{"num_hidden_layers": 11, "hidden_size": 128, "num_attention_heads": 8, "num_key_value_heads": 1, "head_dim": 32, "intermediate_size": 320, "vocab_size": 2048, "hidden_act": "swiglu", "norm": "rmsnorm", "norm_place": "pre", "norm_eps": 1e-05, "positions": "rope", "rope_theta": 10000.0, "rope_fraction": 1.0, "qk_norm": false, "attn_scale": 0.177, "bias": "none", "tie_word_embeddings": false, "parallel_block": false, "init": "trunc", "init_std_qkv": 0.0501, "init_std_o": 0.00755, "init_std_up": 0.0501, "init_std_down": 0.00675, "optimizer": "soap_variant", "learning_rate": 0.00378, "beta1": 0.95, "beta2": 0.99, "weight_decay": 0.046, "lr_head": 0.00903, "warmup_steps": 200, "schedule": "wsd", "decay_fraction": 1.0, "decay_shape": "cos", "final_lr_fraction": 0.0, "batch_tokens": 32768, "max_seq_len": 1024, "doc_mask": false, "train_tokens": 190400000, "max_steps": 5811, "dataset": "wikipedia_en"}
Each number is 500 + 50 x the weight over its row's rms, rounded and kept within 0 to 999. Layers, rows and columns count from 0. Numbers have three digits each. The size before them is the row's rms in percent of the matrix's.

# up: layer 3 MLP up, 320x128, rms 0.141, rows 269-303, columns 0-127
# down: layer 3 MLP down (transposed), 320x128, rms 0.126, rows 269-303, columns 0-127
# gate: layer 3 MLP gate, 320x128, rms 0.149, rows 270-304, columns 0-127
up269 099:505483507432527488447516435471511448505581541423457542505482534493547444493528504409523645502579506531537550484522438504435442567582530538617483481507553519329511450484515568505480485466469543413436457444454563523515535536521607468513544508539505517611439442517555573536591505572570458530516528478455515512472525554388447497513527401523533469445478504466515473522495488520401555472525
down269 102:530496530511537533460510484548513476475437512515503468541478491493567520503517475396429512489467402461381604521515483522457449569482470507446536568513468487494578523516538504452486475515461401487470444360476516511402522495575452472538461497482520451490535409541552425428480532431489502494477550565487532558488515430434541502490504465566523621471464444579418663493405562465426576444496
gate270 107:443497592521500526462409495557542482512501547490507607394484522528504509521591455377510620487520497575504556501426457504449439505494489461491473489456543545578503544587531490534440583519486555599632531509579486549474531525469491426511526454465492413510558473488449540522469495535474602448422524558568501579497436427427523500446530552543447445470424595542551482473509533472496498567530
up270 100:455435579597476543471526514444499569548537498535484472503452497489548557449541538551458486502459392502528537601532415490537442474477548526484597557534494450509519532553589538545508553439489495607491513512475489484509451519558431570497554437576478549525499464493468387509463406558492574496483474566395500513570481570395446518605522456518581460464513479381518462528524422544434546555534
down270 103:556543495502522580540474517428486493511396462526425470574411451410516552489469549479515481569579499474506529382519539475573486527515571456518515496512534488501437510435533601598495575505473505435436451457510475543503438573546490478512487514595433507485451464526463430468648575497542461527554501590462504490501528503525580461498495455573523450515587398477466541411526512502462412598558
gate271 094:441508571489502518570465438466504452446443433442565449550570521467551387553492498373580556545502493474489612477444498460419560470536475517598455440567514502465544530478471512499470477464509448487450513450474470514574559441451448524547478517416541507491492538505504522606441559421581422571538546406473460466439483451492474434624432496566453446543452439500560528441501522492493456517462
up271 098:446570495471544462456452546517505577516484522496498505553470509492495441619496407476460468461517494501526459574487509483595482654492546493505510457442454466553634456456501465525473516540458574447450492518537549505537553521519594470518397495552530455643559466528575430492514482580518467486570497559479519502539505520385517412448486527524433500461583551517512510537468492516539462352433
down271 103:501417539460492537472541495485487517605516540392508458540498535505543612501512556568506549478420494530500457518450579526489497396565525522571558531544529549483494560588514571509494455511500528493455590446486482504474547408471395527507511584549541514555483489551492415464550550445522463567584485477467532539509522398480549563501570542410545491606507481513432532546508472631472635494507
gate272 112:419497446550487475589507436504537504528561556490418493488510541478540504521496492507475558536627467569536550392591517488549563520492538545472472530507483392573499527417460389492423495357519446428462522479441476469471551566479467534529464475585505474491521523511571535445523540528520527492531440502468477482456581505459537432398429500512507573545572554514400494489427533596461442524407
up272 118:474484522383482537512471478485552534443570565455459476451530458486494548476555549517502545483507490425553474466499466482681591533536447545427466503525462565405622508500475471536499550450463507492516520522566480506469483571590535530529472540493514474367473516575501471476338472544534483478520482483473556555567528420471528410572441447470475504501506484488468551533520514614524420413498
down272 108:512506469510428400527515650526549573534487499546493450590445588434584456496466479413467513522499522507504507486478495542394487492408501411459513460446495459526455522523486577472552417650646494532441503498501513475533573513538491495498486501495536463465586497471492503516558495462522461633475498594502461472445492521524469542459611518541598497424508454550582433519495482492507494525548
gate273 105:537545488512447424502575490601407421552544496481422513442573512471514451508439542565510498534496503453549541528429522463547589478536494506437484461526514571530381507466551609488504496476542457600438498539456496488531491564501534399549493453500489471398519432600526488422508501505462558427482431541465394445583527572491532504426577501610433460498506505493491501552567547436559500429519
up273 103:484513521576527472508428481489519419560471432432499477493543559547495560592523554445572494421600486508565437381549513487492510480501444589450509420548505509462471478354518453538551508523451500532522576570527495524437569500439567483467450505386508514445526467537437513491492492534571517619508551482421421573516450364467572525470526493556506473515531415509576489494489487494456548455470
down273 105:499445445386490546499395529531492527561460454499392544456507441557472535531506477507521453537456559625523480533489411628547442555551497451385470424517501486522494517508517530525534459472442450499478467437504527446546501530504548501427503584538572486434555544584513465532492494495460491524486445487431622494591598478524412494441489473477485405532423514447478456475545449512445456402446
gate274 105:524459450512545507427471437577543515496533525557429548516458474493439457506465543525534517496479410503576497527528478474446532572592509529543496563545391529590554543490560456383536540548358486492556471367462548482500568467511519490519449449550474452563418534456566519394560486448542498604454461548539476477436492467489479457526489490474446432425486535518443401498463446422497489497585
up274 100:580481533515614512435666455560488508578516428521505591467515484519459434490574539531470555495487480483460517551506475445397451594538450487588515395532497489442540512499568512507464542483389458483611372497510547556548451461507546453459514529478480572515487487515479467493429484488537485577544541509418560413477491445515551532513460495516526518458470495407482375504503496555467528496429
down274 097:535541489495456362600529489458551518579496547375542508471522475412504514501552430536454525522516476529404446427466561516506484567459530539437492495586529480491524556482482468534496624529498513565439504566496476484480492509521455486500644480531452498517500581564450379523556517547518480480542545545484506495580481503580462446429460497587509682509447522529502560493539483473473465536545
gate275 097:512477551491564415432487477517590503419506577439566487562446515424521455500528474475488495528618562542510524518514482478477535544431428462450437422501531464547490491532617582566499504524472498517566507430535486471466459513408517577424529550553421496448456497493532389452529582486548471520469517511409441597569499472476471542528485519559576565448507500464532466461450538617381541570494
up275 087:463534431435516511507488582477586615492618522519506509492443550414476502469497543516503546549537516457482469533547434477624499497491496537408418430441519361523453545564605462514469467549530495540494496480475494545512507455463474589514487514496516473573548492475465497525524539539492475557634307540495464570523416479556461496459498500499580466548452471541550525495521466501551483535579
down275 098:493483503522516471469473460473508460551388567491531426536545483596483450491535525467531433478555604363490495528545452554542445479479539466511470543515513446542473584519510488456555453515430406492487537464490489451559426546418532538454547539504561516563561497511452475494493396497436447494506595483525510560517486486446437419596494536541575608483384555452501475495486444610416417539550
gate276 093:461450529460545492582541500431447549493570542582479480459510491510539584510507550446500490508571529621427499538540464359482426454466501396488510498523618505524475539522474505578490478552433616468504450450547408601543569497421482495444519470535486456464558495518461498482537519461443642466491498522595534495454535399518479431518527475551438456497455586554520577502527529494438501486506
up276 101:487592510464543489493425589491448459604555502555453495490474443477435562486586430461542474549535446415492460492502552450503397462516490521503475469576504470493500556507485481415467518446559490472515489506564448536466465466603533574443539519517521481511495602487455550497471462452454499515466549462452458522613474357600495436435542504541380472499441419582409581422476543501497494461499
down276 102:378473449440537502516558503456452459468497637491477520498537435543475523474367560530396472469541534606537608469462525462496489451459483529482550579481455515418505505470449494618546576456445554520457477501450503532497501477387506463504490438535452468471571490478453470467494529544513492545500536550451493537480484522506456536474605623484492563519540575546518478528489423372529545565570
gate277 085:513480544545439489517585463507592473497606444523464484584450467502506520396459398558571481482449553450515408535548490482574327498559516550511525476486507522551511469508491476468532551500418585480545507538493526420509449453473484339557490561435576503499508466579491401544483563467615446553532530474515482468525522480587511573449523487490535523535442450511519440497472535433485475498529
up277 079:530573429489533508470494448446453472491494520386507481309590490463472504587453549513474535461549518505526569435520505482467529558409401525525550534471518426468462515549453502497521483438507406521497487460475466617490493549438490524449622517591422536502451465510522524462443598485490461503575527489553506539561508585411449449510516494534469494463470494519472584589414519564458503459542
down277 085:479502614545411516527445519598448481490477532423627490509524456442418517431436544590529546511516485520451451495542532494422549565483475532569454470460593494492494472511520500496484483504499371465509529486531540502576452520464530473481451462491472507539438560616572485515359609503551491443486471544452531457556452498448499489546475415501482388519525521537582550588444473586477467501543
gate278 113:399592504489556478413551556451520483538431468479520518451410457511535483445543500545543531562462524538559586497449473482373500452477469570503517502499485484389476454451504511431439545504473535454459418470475434492437544510550523429593607444556533445470546435516605440434495531496494464589435508479520519507509532492524553564511507422471507418554540375511561437427476518455418470525532
up278 101:434400519569487479436510413477582555469537529542469478511468472535553462498558431469518604523502467554498611396515453483507468558460516559552387539560508501516494548492516546412495557528470575561484527509540499508439490518510375471514534482592468429487453498483608454381500434411412570547464425514444462497475582536486528568468513481546527467545473452395531502535511521519441512539446
down278 104:483589424477495571412499498523455562473515544519454495628512450518496564475502447378460461521521462540469476526519469480510463485469504424560503495532357523460565517560419473515616586491571466540501484451561525481467535472537501533396459508514557463471528552498550530505417435450478485543563455435482519543458558471501427476513435571502411557486540556560524448625493440401561473459466
gate279 099:486492462500564554501527561471507494551589464494490458438500457508575451528458530468514568546509439457525604428492503524501526480464564461469544604487448468485413459487525400407540565459472510513585470536540498532536572433495517471534526497519483444478585466464558547567362554523633558459523536371410474388416509499536425502524523556467490531507459533563561546517465512454511480460587
up279 092:444570609595426443473466499422454464542444562451550472569516541481466562508549510482546506538477477501556468553498461412579481478555442462477459549522557552489467488582467492494486533483411496548468549458496477403506429496548468482448548506553533619437389473507443461553553519542509422514513420595465457581554503527531457507466441475576554468517376549414474472490563464584473463516544
down279 097:464466469500466573583451468603541542394534538587623523495526429441510480540516527495453528565516452538473565456512499454445537498500522446606485571504463537547485516490523477549460477553574480526470523466570534546456421549537442480518538427471421583481497480537488470519362511545526454622550505491478379452432512507478519440498516451454459472389612474548504534501432506521534412546504
gate280 092:583523487412603490465419550464436567506444523500475412446486545436499475495448569500495558519501516619582554425510521466591481506497526458472550649471512452531459478521542462565461564591493574445553465400512557467442510487468478515545488474517530478503523436521606581576444565470549508471440460507511504578587463500521484523441519585550470512513465529478591568490470443441439471555527
up280 096:499514476558565469568562550426437494462532473507559463502495495608531536559439479569590509457564510457480482611429535466479455535499453495519396368490442540499467462490445548506531511522486470431502560614422508566525495523504576500518506536523499521524502523454474428482522560568399503642442571522449535396495475553481495489603473507513533544546556511513375567468534510474486463582485
down280 101:462477505446471491467605573412607506373513575441514481508483486570486508514499583558477527425517542504547456530464492504531457497310542499411542518482518471470540424515532443485485514452505509472534440641542495490520476402521534455529561414572556454556460468441466473522513532444449506482457519556425551430528463491496489429541482432425487433480550511547428513443557485549460509552548
gate281 112:511412559501510433466513476469438491543515527531452468599420454541545439470487433439420598472525479466446518527525445436479467414467498543582591434533518531440445491489525530502534466632489502522544572456407517508485581496430489543593563597444504458482520575532530443491450493484450505546457426505466499524470497497412516401522439562410476444580498548593433472533479508438505495525587
up281 108:356565563480468454478558440478517456456428550498585515461560457377473418493450443491551443432495424541502502474553529491494520550543471499527594511390565587376549369509511399532423531607511478509471456546538500471515579479601425536460469486579535475455495456521514475470475500474524519494446554455495500487492523512490499449508514464439476516480452488570459494508435474415452479517570
down281 105:537520494517653404473696581472514499500497566540481524525489495512519496549485462494488492522457499437477610540485443549495474410461525552502472439495505528435446521531390427510455500513468512483509606540475559525472550509443482549587541509446532519586420525522547517496479549509551453512406531490472466513459427479426482507529503498481462501557504541450534571574402457526358491437459
gate282 089:440552532541564455497498548533526481425473474451463539405547587458464578544548478459383441430444472516520464567464476587474462488504507495448570499589509491522453493570565488427426547454483544446569528477604420450485548518501409570547516507476547515448545496540458485590408523578480451535508560478423432498491563494596468539489497455421484389493521550510531557478439507421537454470570
up282 093:475424476508457550432474480475473429588420530501548480479492434480557472431444531490469537576428577479450576534564471392555532486556464548495465547502554537463429479501428444503430544556528504546466497498474539443425502481556552479479559376374498517472415431527552492522480561447496482405483450470523495419501478459525486506450523565518593543556425533453554440519434452516388565576483
down282 099:553555561595410522542580520505522489556471432483608547442461460421542448495457542479563509526556491494476494439515499492534533403490517476408479541508535458493431476542417578506561532518551441525572429497425415451488473465632567574428466526501476565587498454531541538587475573520581547452474529446501504473476567525492519476445441488592515464569474522397499563554462562476545535541473
gate283 092:415490509480516483518478411459485571543377602490498478487502456489434497424418476469466578471545513535489512500514599460510436464531518533486487429536549522465483438523465356512455429477423469463475516454480498397466507407418528536628541485449569559427411553527556497464460481496465473511485465606546493543478436469471464596538558518537472535461623571537514556499506515537435539488507
up283 100:507451537460459579530410549484486584541382451525588502489435562491492418439457556391426532424515562457491615576487526478428525523464537598497535510517537486452441442521526482490525492438478478500426461536466535507484529493423558541532502484463500525490516482409481576484483434533419461434568568545528583468517494544459407552432466471541446520518599500480504488394599567511539510514569
down283 098:579503371477488505487452540474427465465474433480471579565472430528640493556591477535510485554471501520476480529489577606537445523437423514479546559545450477521552564437456352445533608505570544607466549566490552504529498561489475508450469486441418495467436415505468577521484496473521498441476485447552532504551569544470563471497512515501593592482485530465493495508474527464469540424482
gate284 098:531479529509438414440545438589486485555510526487563472569527570439534409478552565425507605472537374555421486532494482476470506480471507503475568485552513522564471499557537512472471366486561510438612502394545545502438477441435504412503421424433461438519450571481493525536513490469409396485502486533452529474511492499521497561487540588510531448554500439530518575601481554557490491521478
up284 097:529511487566462417484509519486450496501477545398491413533476530491510529506483498530500575471465407561503512443502500430495468487593458474545470491504505481575399491503516431556429544510510485539489533466480479563514389499508417394573578417558492547550564474503488406439412462475518436573576504578564384397510465529520502590458460494485627487526511424554473588441453460520507472537468
down284 101:454431418494537498488491414485494507535548574489393667458446519497477458411462493532561470525462526443593496474483528543556504578544547555483475575383506438432610527524423548448536510508471475471516490515444519535472580454423481570392500485480467480415563540467518480469408454568408558494433480504567503462510446504485482499551577491469444507469562491506585497505497478460545556542561
gate285 092:542473476515492531574482553453447486471513462451432487445580450441541565413506531534450457531582500503502539503531496428508531552544482505450532525617410607505504496466419503567470614546550518483488459452537546514522588475556546475474565493486590509441578507410464532523362513515531538512545590446556425470521490579448381493488474614523476473485456575470524486576522535470495528465578
up285 095:470519480591402563445511521476419499498473465567457434543464459543525530475424529482446501470547534443481497568525585494439530504525435566449505462506430546442528480514505567466550524513497507502474498443577478564584336455463529489501472496527438518505540397511521536486499488455531494565557536522622380388493615527533489527485449531514506472534423573596429475475446550419505570466538
down285 098:525466451395543436466440468508581448514503522471517496582447541528500408588482473482482474490444462495481503564520504525561521503373518523511474461487562374462511462504543484429499502471527538507509547555501516558558529620490543547446546562536460602471344473431530505544561486532515530422478450513472546420489388500500553418500470390486463430568503479584473542488490477483468439518401
gate286 107:450428554537450509541436539510470562502524538518502464629479430505540506521402548495457465459489453543472462526531459430457550528501559444507551576536593543543458483557564516589518512509472568462468487563511516531566500450554528543429593468485452480528484589432655465506534439459449448447393562519373516553520450441464523444465491504490553546416557537574507567507512506462442525560455
up286 098:506569485445575578569449345494516468460499522516546558399469462500531507479540504562580515490412430437572566531462428569476555479460587514451527491462572494502410446433439440531426494443440447558527413386483521443509546480407439401470478508450562558546555561571528496507443531502515461510547536482501495510479531510527538507492453542552482540481431500530595577512533472568484533458525
down286 104:508478513500582556540506516481515460533533460481558491534533496519466480567531462479470559544542511364530556408546579522537463499601412471531449482528412527540453547575494563461436395606509443518440430526492481496498437502524447480554504480475497579495500417466432651541519580433462514396535430514528546446499526540548440510502435508594429531523491527554430522546507527489482558581428
gate287 101:521532443553462512589469519463504540602524473485572536534512478522463443581487565513413516469491487438417427466552506411459465504468539450502610475509494516475497561414454537520467522501535450560549529578522532491446521499465523397423505464492621525488427433522583497556489466585381544554596536542465495467454491476530501491466497552570502361559520573570564521545495530450459408465526
up287 098:499492560427523437475542523516435461432498425496503517517462533510635539420475511466543494517574584595500517465412525537412637596542484524405443471574521531537471485444564563477531569412505489460468568492485447468554511555518555505462482474467433569436438488497479558482513509537537539578522449507607521396462448456472466415561460512544521503410448499541508458514466578495520502443434
down287 101:621548539498556434474560545500464411511533442456445522458476571515482499512520550614526545528506563503494568522492544515526461420545521574496456510545434486558501416531488524527434495454517528467489452536416521509541472516445558604527538530548416527514494586405477612561495551518516491428466527432461484581555490488424494537557548464422453567466415475423495634417550506527484459466572
gate288 094:444508585505511514502477470520498529528565421564516545507495397505496485539517461483539390524467515439465533514468450399467579492474455551517454454403574520499538533391455385472418471502424534522512515456493493522521594588591524568418469553477514428593539474481463536438497581502518493510431516459557530516503502441518477542482558352528481472464456498492480455484502379589394494529459
up288 093:518465560522554530494490526509580459449442466561358469526575544508545365487564466594597505478565464579454491541443556521399496548553556504568551468496517514512586495504463449576449473452434493456469498504513556514527497427430520538512502557454549465464464514479487561529513540494452504551453485505435519503434460348515458533494576530512404486450458527533554614467457537490484590419508
down288 099:572489469529438492465457583408565505435495563449503576449532457516450489448457573504416536495513500532493488526537475512425453530578493591486567546577461481453511455554504433575591514434506495516414465527579507391478463394422487428486548498451543473480482491555554476619478479546434589523559583456472454480457551466528464558493449525531532510412425468454478464590442528576560494541503
gate289 089:565536456538540538466430559563570526434487443496478587468504558486573502574514540506520439534581447522513374472491508510482480504473583562570485419552567459421478520584552443549579459481478590502509480482496499584400532515494453529535549537433531383533423471482464529530528452576474546441586456503476577478431471437537465500495451506502554403432548474535524587518505537528427452563431
up289 094:527488487526556504403514459507459573587472532413493559540554451468469423439606526540479440516541532516571479518511426437533500603434616502461552545490495466637490479460547530540454469482574450519516534503606478427488544517557536523530551498576487507573524391404457473542588474566470530497485532574485555426376514574541544485537516530488514520455515575470526584499527516519455483455494
down289 100:534514498457486519462570516421513636557446489502471519521458403540489532504455400542499536478460561480501494567547493434539432465534458424465463508552527495492507501332469626504514512442474412489516517485416603451537571468561508536415467521466510503460550436523486519494567479490470480520496520513456555433556515510405471461560552458501501497572501503513644420440523397455508459432449
gate290 099:414561567505457596510532451552551476460480495413507539479518506382463538523421445450518464561458511409498471532477524446531492450593492474552570517567491527510522502601503563519600528508521404496551534550401531465564607503477545465560419561519666528484468484475443476554456536463501542524477525516520502523444510467514458522472423471494449529446506611467484567434516444468576536492580
up290 103:502518594516483540508461479573469522472451504467504516432509480414549487555539524511536471470551509455535498498479397469506504482468526515478537525592510593601538470478525365585478578579558480453530489481378447564499518582489570391505582548375555451476465493408427485526518487520502519463503533519425560580489540514509443510461423524567451499495436521522433570506392518541527485592443
down290 101:648520463508555487550448480548474494561530527495540521587483571517550459516498507539474434503577474522467476521501378499560558410531479567508467523527464447473514441502453530503502505527507519522637540532553574489507448471507503490538530377533462487498500543543574484432507555522527448451445589386458455395468482568543499591457480497459634569498467502569489521554506545502516582500379
gate291 097:519471534459568464517511443576545513558538495445547539490453498590488545407456518494394477548575445627385540437474473464529416502560586462559543439494603499446432472489543497533488538451486474490521355454511493452452569434489598546621454612604540489493464440456545584502488497521505531462529471526432527483547512485485498469513508461539465467506465457518559572484536483476487435508500
up291 099:463498492550537458388453507530533472459556518454560474549484528538584504567556566532510443488483557568461436435523508441365447482628472490587537385518457453497478564569568567534532441476578495501476485541452517508476394407506465597548487476513504518483484475510423457497480515569394427521541516545514490525492512526414508542521549520475488456508509488560578494555482477495505484512325
down291 097:544452500475500547615520443418443480476484512437439538520503465435514484494558553470445451484541530564517629545516435535488409511469483522523475527549547520502452435413493479522520508500442633512411428521507493446507565485500576458428510527466451412537534534613471499446546521465560563478424558576493566425480403485567446443503525430549509607551476554429486472425517464494483523581461
gate292 097:626511546523446568463384500515538596421523431613441471442445505458571505465618526565429586546550476441488513519553508611512453546466568553457539504422470406505559459558535481493505416554495459454569464453498450502480526586402490499494526534456480484470493468503600475468519536527466580487519569524440500548514518423504427475486467510431523510479506476488428493541502538550487442413461
up292 094:552401497480374507556532490538513435579513549578485459390484507423502555523473538508484449459445543401437437502568531510470570555450479610423545534433530574528534395406523513490569393517450538454561474569485488545504519535505393503465501475509502550506566503552467500563462478599482539550472428585489582471509439421550557475456491469464514527521458539491539476454460518426480489505446
down292 102:471560515517472544514486517439539447522517456466492549483400509559485567483459472421526411543433504546478466423572544513529441464461544485470445510516434517421501555439514490503358496572470439474413501567612527492552481456532482434513598548530422475510495546563484506471515537425508435479526539538489544378480518471538457467446653520456505473520602481494466589500461459443520463396576
gate293 101:503511516488471452478476538466515540503459439600556433517530447560589473481444511425473629514501452524563531452513565500479616511529487479400578557483377528524521537479639461552489485467471547460507594407502470553519480444468442447535557538560510491489442534482518622565598486547538478488506488487429553424450448561504501529455455529537563459479500444522471450552468414502496510392483
up293 108:520434500543510472522485439486511446473427559504516537527460578522517457508549389541523422510537497508542508399593531454505424485584425415524507486465495429562412468499460461504496488525536459496478463450592564473540488467548585517504570517465479535518479436443494563522400421512503443511363545511445517518426584514583613533546537484508548572552560509399538468585553539494545532561566
down293 103:456500455438494608512554429616475560455464473586433534449526458515506467427501531461492493586667503445498459567473478536454520480487611592614504502500435484427526559551507420398489513458491576455554435500495512414487593555472472481558450499529517556498520549557514515488543522526501532536548570499536569570512440500470546482504536424519439456476512494590493476485430496596553509477488
gate294 096:574461566559532522416482581543587568566488453513573430506519533534503480481582573533442483577517388497473551538375404550518451557505602521421510458493458501503582530471472520464469431517447534426488469469534499491530534531589484481545520487503533494609495476543473529580479458540487522477568628513494523472538532524574486522497514516400490388544615483396542514482504497544477525476462
up294 096:412437510443497489556488434515560464445516596563503589572453490469546546492535485543541489574607492481436514506523449522536621519482449479473476566558472448487559520510416557453407508509516566469448515493491577442479465480508452516480459460430530474459485545469411476506517521600504521535610536583588574595464469499522595508527487434440553400454482480443552464549518553404453444539480
down294 101:426528408527412553463559513432483486486461546524554495498421500484489533476449504423609483405484515495419533497488543414468527496508519508555528469564500529532510411491509488476476533468537592464584489533517455559575480534509510457411479510513497478451485476444588400517519393477440524531487394460489481538563571532452400468546537534531447606562564428562406532403554525485491449434578
gate295 106:371481559482433447568559527500464485507561568473599508566595501456481561479474511466484446571561496425594501481466543563557424540486439526595400436567507409505546497508444415440482526553485498524504483513528504445489423520451513501490423486549489392499463500435488635532543596516537561470486525531585493489525457572478469466512455438553597505517536499518436466496482529449500415532543
up295 107:554536429505486472554468499452558516459539545496444503518557555459543525525516536476526550523570430511551544428547344507536428437424467482484447522545536545520443445532582608526516461459512549523477392491520516481513489433524514504468612509421561566475435505506517458428388393589489501476561548469401541504491548434496474559458456586528496539473538529496614450446489450575474470451490
down295 103:507505548554455568468570419530491449525594477568494445572535456453468438492594452457492512470447464447491498495557566494481538490491516464441465475502515538538635495541417395551570428448508515469536494527545584589523519567428414437506521480464580453424565447397503545490558488505565433553544458470458464391530527456553536499464523470435464450453553573526454519462531552605553533500502
gate296 084:409411452588564440417503519528450430570494446486515476484430559545414426545516425477463540551517499501539573557485538424456544441488501504414464499439479537515505498407455468459463499399483420488384451521526500456498498531537541582534537447489483490526515557522483487493392546557517505492528474459493485529644424520440466491537566471454598521454565494501460464494603567445496532595451
up296 082:577493505441502485468479402465504597514468486566539543538518493479568575405479416508445440573497494469388454449536511507552395472592524467537549569536500474522441421561490558517543557529525624522617525499573444504503535495430429508553530542538530565508463528499515512460470579468433451541461538520471507460370560512569558485408451519486523504510484536547499517455494445435499507376464
down296 088:452544471476438502537511484550570636433465465435498567472539444526456517477505539469539452500445495445428483538540504528501456461523508453553542504502497496542417537487541561538483619459537580450531478460552425458480464493428507542496575487506524599421495433431504428405395486528459473507421524508498392539476461592447552510501468549365482467532447527545499417491395485607450513519532
gate297 107:465485437522473463528521439450483500540446504533507492471524450412535621517426428499474413438516504441543595536482578412531526515483550592538513496448536479473513491560587482557439485566535538521436433565568506473529521519455509502521512523447514366593496503437464494563484442567446590516541548459404478542539466518500498542446468521459569579368505521480630553590536476483474500502450
up297 101:468506507487475514533526472421483495566463541596456550577505497516516469492495580535530447497503369497604454544456423544471461444543475528521439552575540513561495430563555441471536472447527500497444489559491564571519613562577570490478528509640518523445421494525497502478494443605461520459515523469558533446468514482431457431403431396518489437491448475545444503530554484410538508458405
down297 112:556544485429465463482526458431456416497453403488490473537417589582518456587554521387492590432486512543529388473540487524530512536503503418528495446554426482544517490527493567561533555530472611512482549513435516571474424453542401486432582594516501518461526501488490531474520492513482545534517433587518482540578496522546474496459574512473421489662531443472525545475475533557570468530507
gate298 089:436423516494478397521519467546467526448472532553546528552636519495511490460500502495469531502506488419487506633465414542533500571559536467411495522460437522429519542627584415494410441488584425469478536509497532512613534484544485555554375507593498466483474470470511494423450526427525515486605540458548416461484531384497526471550483523509525546427487518531533535472470460474496451493484
up298 089:452392478584559470445526554503496515561470496433434516464510569534541542479495485421442511427528516400497445526509454436581567518510392510438460609513534507569494473449452450534427442510521471547474452602577530501622470469566502502534482418502550491424485547480487574465495461561480443477506552428513478403421475470469440595411461543485466522444481587511553496576480462549499471518555
down298 091:487476471405594480511493426573453498466541505539530451437388466458566468513425528529518436440556456460496455528534574392502471536415557458531478526528513516510544521505471493549503553455555481561501496472417432464534471533477466485481411480491592577513528471395527483555541405458533561547538411450421476609565504480560561522525497515448524372456541440480556520524464604524474411507463
gate299 095:623516420491466492422446583534574507494521529455498513512525461540514497522403402555541535472472508513529503424409545486545448458482459442396503541484475472555489506513622525561471387486520435631468469567453499446480521436490559563538586454439467549474503433478500547472505447509388622449464405479528490511517476522533586501462537499535520429561536491491466497511434512543463547526580
up299 101:466530553545553542544515513499372494496454448518466574457515523474495559519531542571513452529436460529506522493431395652478528505510589494455415473432475546415493507534443429460495446569589454447513559521572497491480429492503566558515510460485443550444451540565639454487541466610598518459522528557569473483542484479434480514455434430415490527445546474493465468525425476508515531525432
down299 095:479536560498504474516574465478377421584495505472475454495498503473481478474503606481536492569453470468454537494422456472566521490399558609392457487541406500478561448581575530451509482478550519563507513560474506509467539373453504459500583482527529526456487499610501510511415485459612494470538487553429442520540448417475523558504439464443467504478618533533528453567459509583483580514461
gate300 099:545569603612488465526460484497568545519545555457581529447566443408455510581510523457518480491479484500497529494495689588560574552499504442500506575575588454483495464456524472469491538497566444506541507529505513445532486445480505529499548531520483452416514577533503481538475519498484505509430518426463536442450435523390480472377493432391464503524472584546623465454490480500533507508457
up300 105:621455504482463461532576438452506514410533487427592484409435456514505602489446460590483530495547487556530501539509510559581505459509523454390538588517522561487446468530582539515482413537488408505542512464547456553573534510489515465597494452449444572417566524561535577512490454434448453446447589443524541510598456553533446460460509463515487478503510539454473560464460555540531550438563
down300 101:520548492602382528509528549440438565484395503484483467466452496481568418505522518423463445531463548475451584414552445527581522516436447421531517427568434552506490574530488527519541599527492485508507417546510513469482486412529480496537495460479483542434449471542475500431548507516433493475591423520553458465468538545480496571532443503674558606467511503546467459549516425476463504516576
gate301 088:533495479534460474499530524574561468495541410424507483428517452535419564597505509519493488632518527437521581490525452522532468434581542417433445449475500476531448507414469491478473505497500483545533458470461486559572519492410586498494530519470516346506535508468522511441424475538468474498517498452540413323571520537428566496459528497581545526430430612538486482578500482473473478507512
up301 104:447473462487512551480482518475430517461518556534438617444536522464599400456591579538537481450450465445508502482461531490570604442542446575488595494488402507475576574623573523624539519469517557405490565572474477508479543481511474533569419518514512528574533572515479525468574498520451478473495456503526554596456496474493453538482473568410526498471515522558491593447516541534497464450480
down301 100:564471539476599480512458574509528465504497485426566476461485548439460434467495575492464538548541524473562448466519518562479445552575561505464487456541482461529604534574461442406552586460502457536585417502543560430416515551439618542539595453505529422453560495424521502493480490533483680505489479441492483491504531545467484510582456497510556526522531513542539441536494484607579447466496
gate302 101:497430584459438564458525600441471449382485501485514560472570574533522515523543515468532511501435488539525496591449562452452536536586507510434494584501425559493556550528585487617594542407588561455510514538512486496466497459567501570476539381487573424458496487419534453453560437450535485527509512559445536497611507559460485564410483553509519543511498426478553503519488503512505480433481
up302 096:525559422451511520518615468460499527528472444492534445533579449437572431569554491537488551432518474547528510581516447545481489507424481470591490390570471491569516534461461558432479388563554373483384522551560513395488468494542490521503520572512461547513535557549411539517473496531525528504495562462519419456451494614501434483463473450578521482552486560470413495496527572525503548561485
down302 098:485462564443494362535501626518523527567477445496542529495529486521491507539443503548459602523498440461423496396507414544613545511459537472615465516472588546550413464515529479483519488567509453456499432459473467494550493516439555513520472477448516522541606476510428476554387498592498486508515481452495537467419488448520472453495481524514428452383554481473507449561601597565509514469531
gate303 105:421540530454504455501451452448435431542553421544505507505543409538419461538476575447491504437395448516487446542496498460458436486465505474506513529570461457490475595498518508502422530496476513436499513553472419461520517471476552587517516557517529486498512527485574471561376565438522540481483527417600503565496578516527476474538446533483522384523416491509514568575473450382387572559603
up303 107:435532513502590487519557454422435407486513424416505403445476469458466574433477538444508498607480493497443568521517538496593496481500506371490537537431557471518529497529502570484552534573489481485557542589466451435535453507524503577470553463566509561567484523535533522498403508476472438452417440437479507628419554576507491505527535500483463485486441454471476584554532446487400529585535
down303 099:509572472532477570426454476480484375544481490552542453469522591423497603532500520474497495513481424493504447512480505455512513521449598476508426514506531484451576457558361483536513503485567536476501440481466401463452425491425575465502557463471580541499535558517474459528457577379529450494462491423402546560505571471424386563537527512552470549473469423466517514536512453411551530554474
gate304 098:511502415517509541459465531515594380390533465544513534505438545558529524611431398550516541512492553496538437492376558476425490476575528531498467491475464610608515493436472533515509446568531479516532519465603410504511487525546562536460451503506511568511602436584561499468503505517564508550492448487474485564558545526447430587565487464472504496497449439476457510477621480526481507443452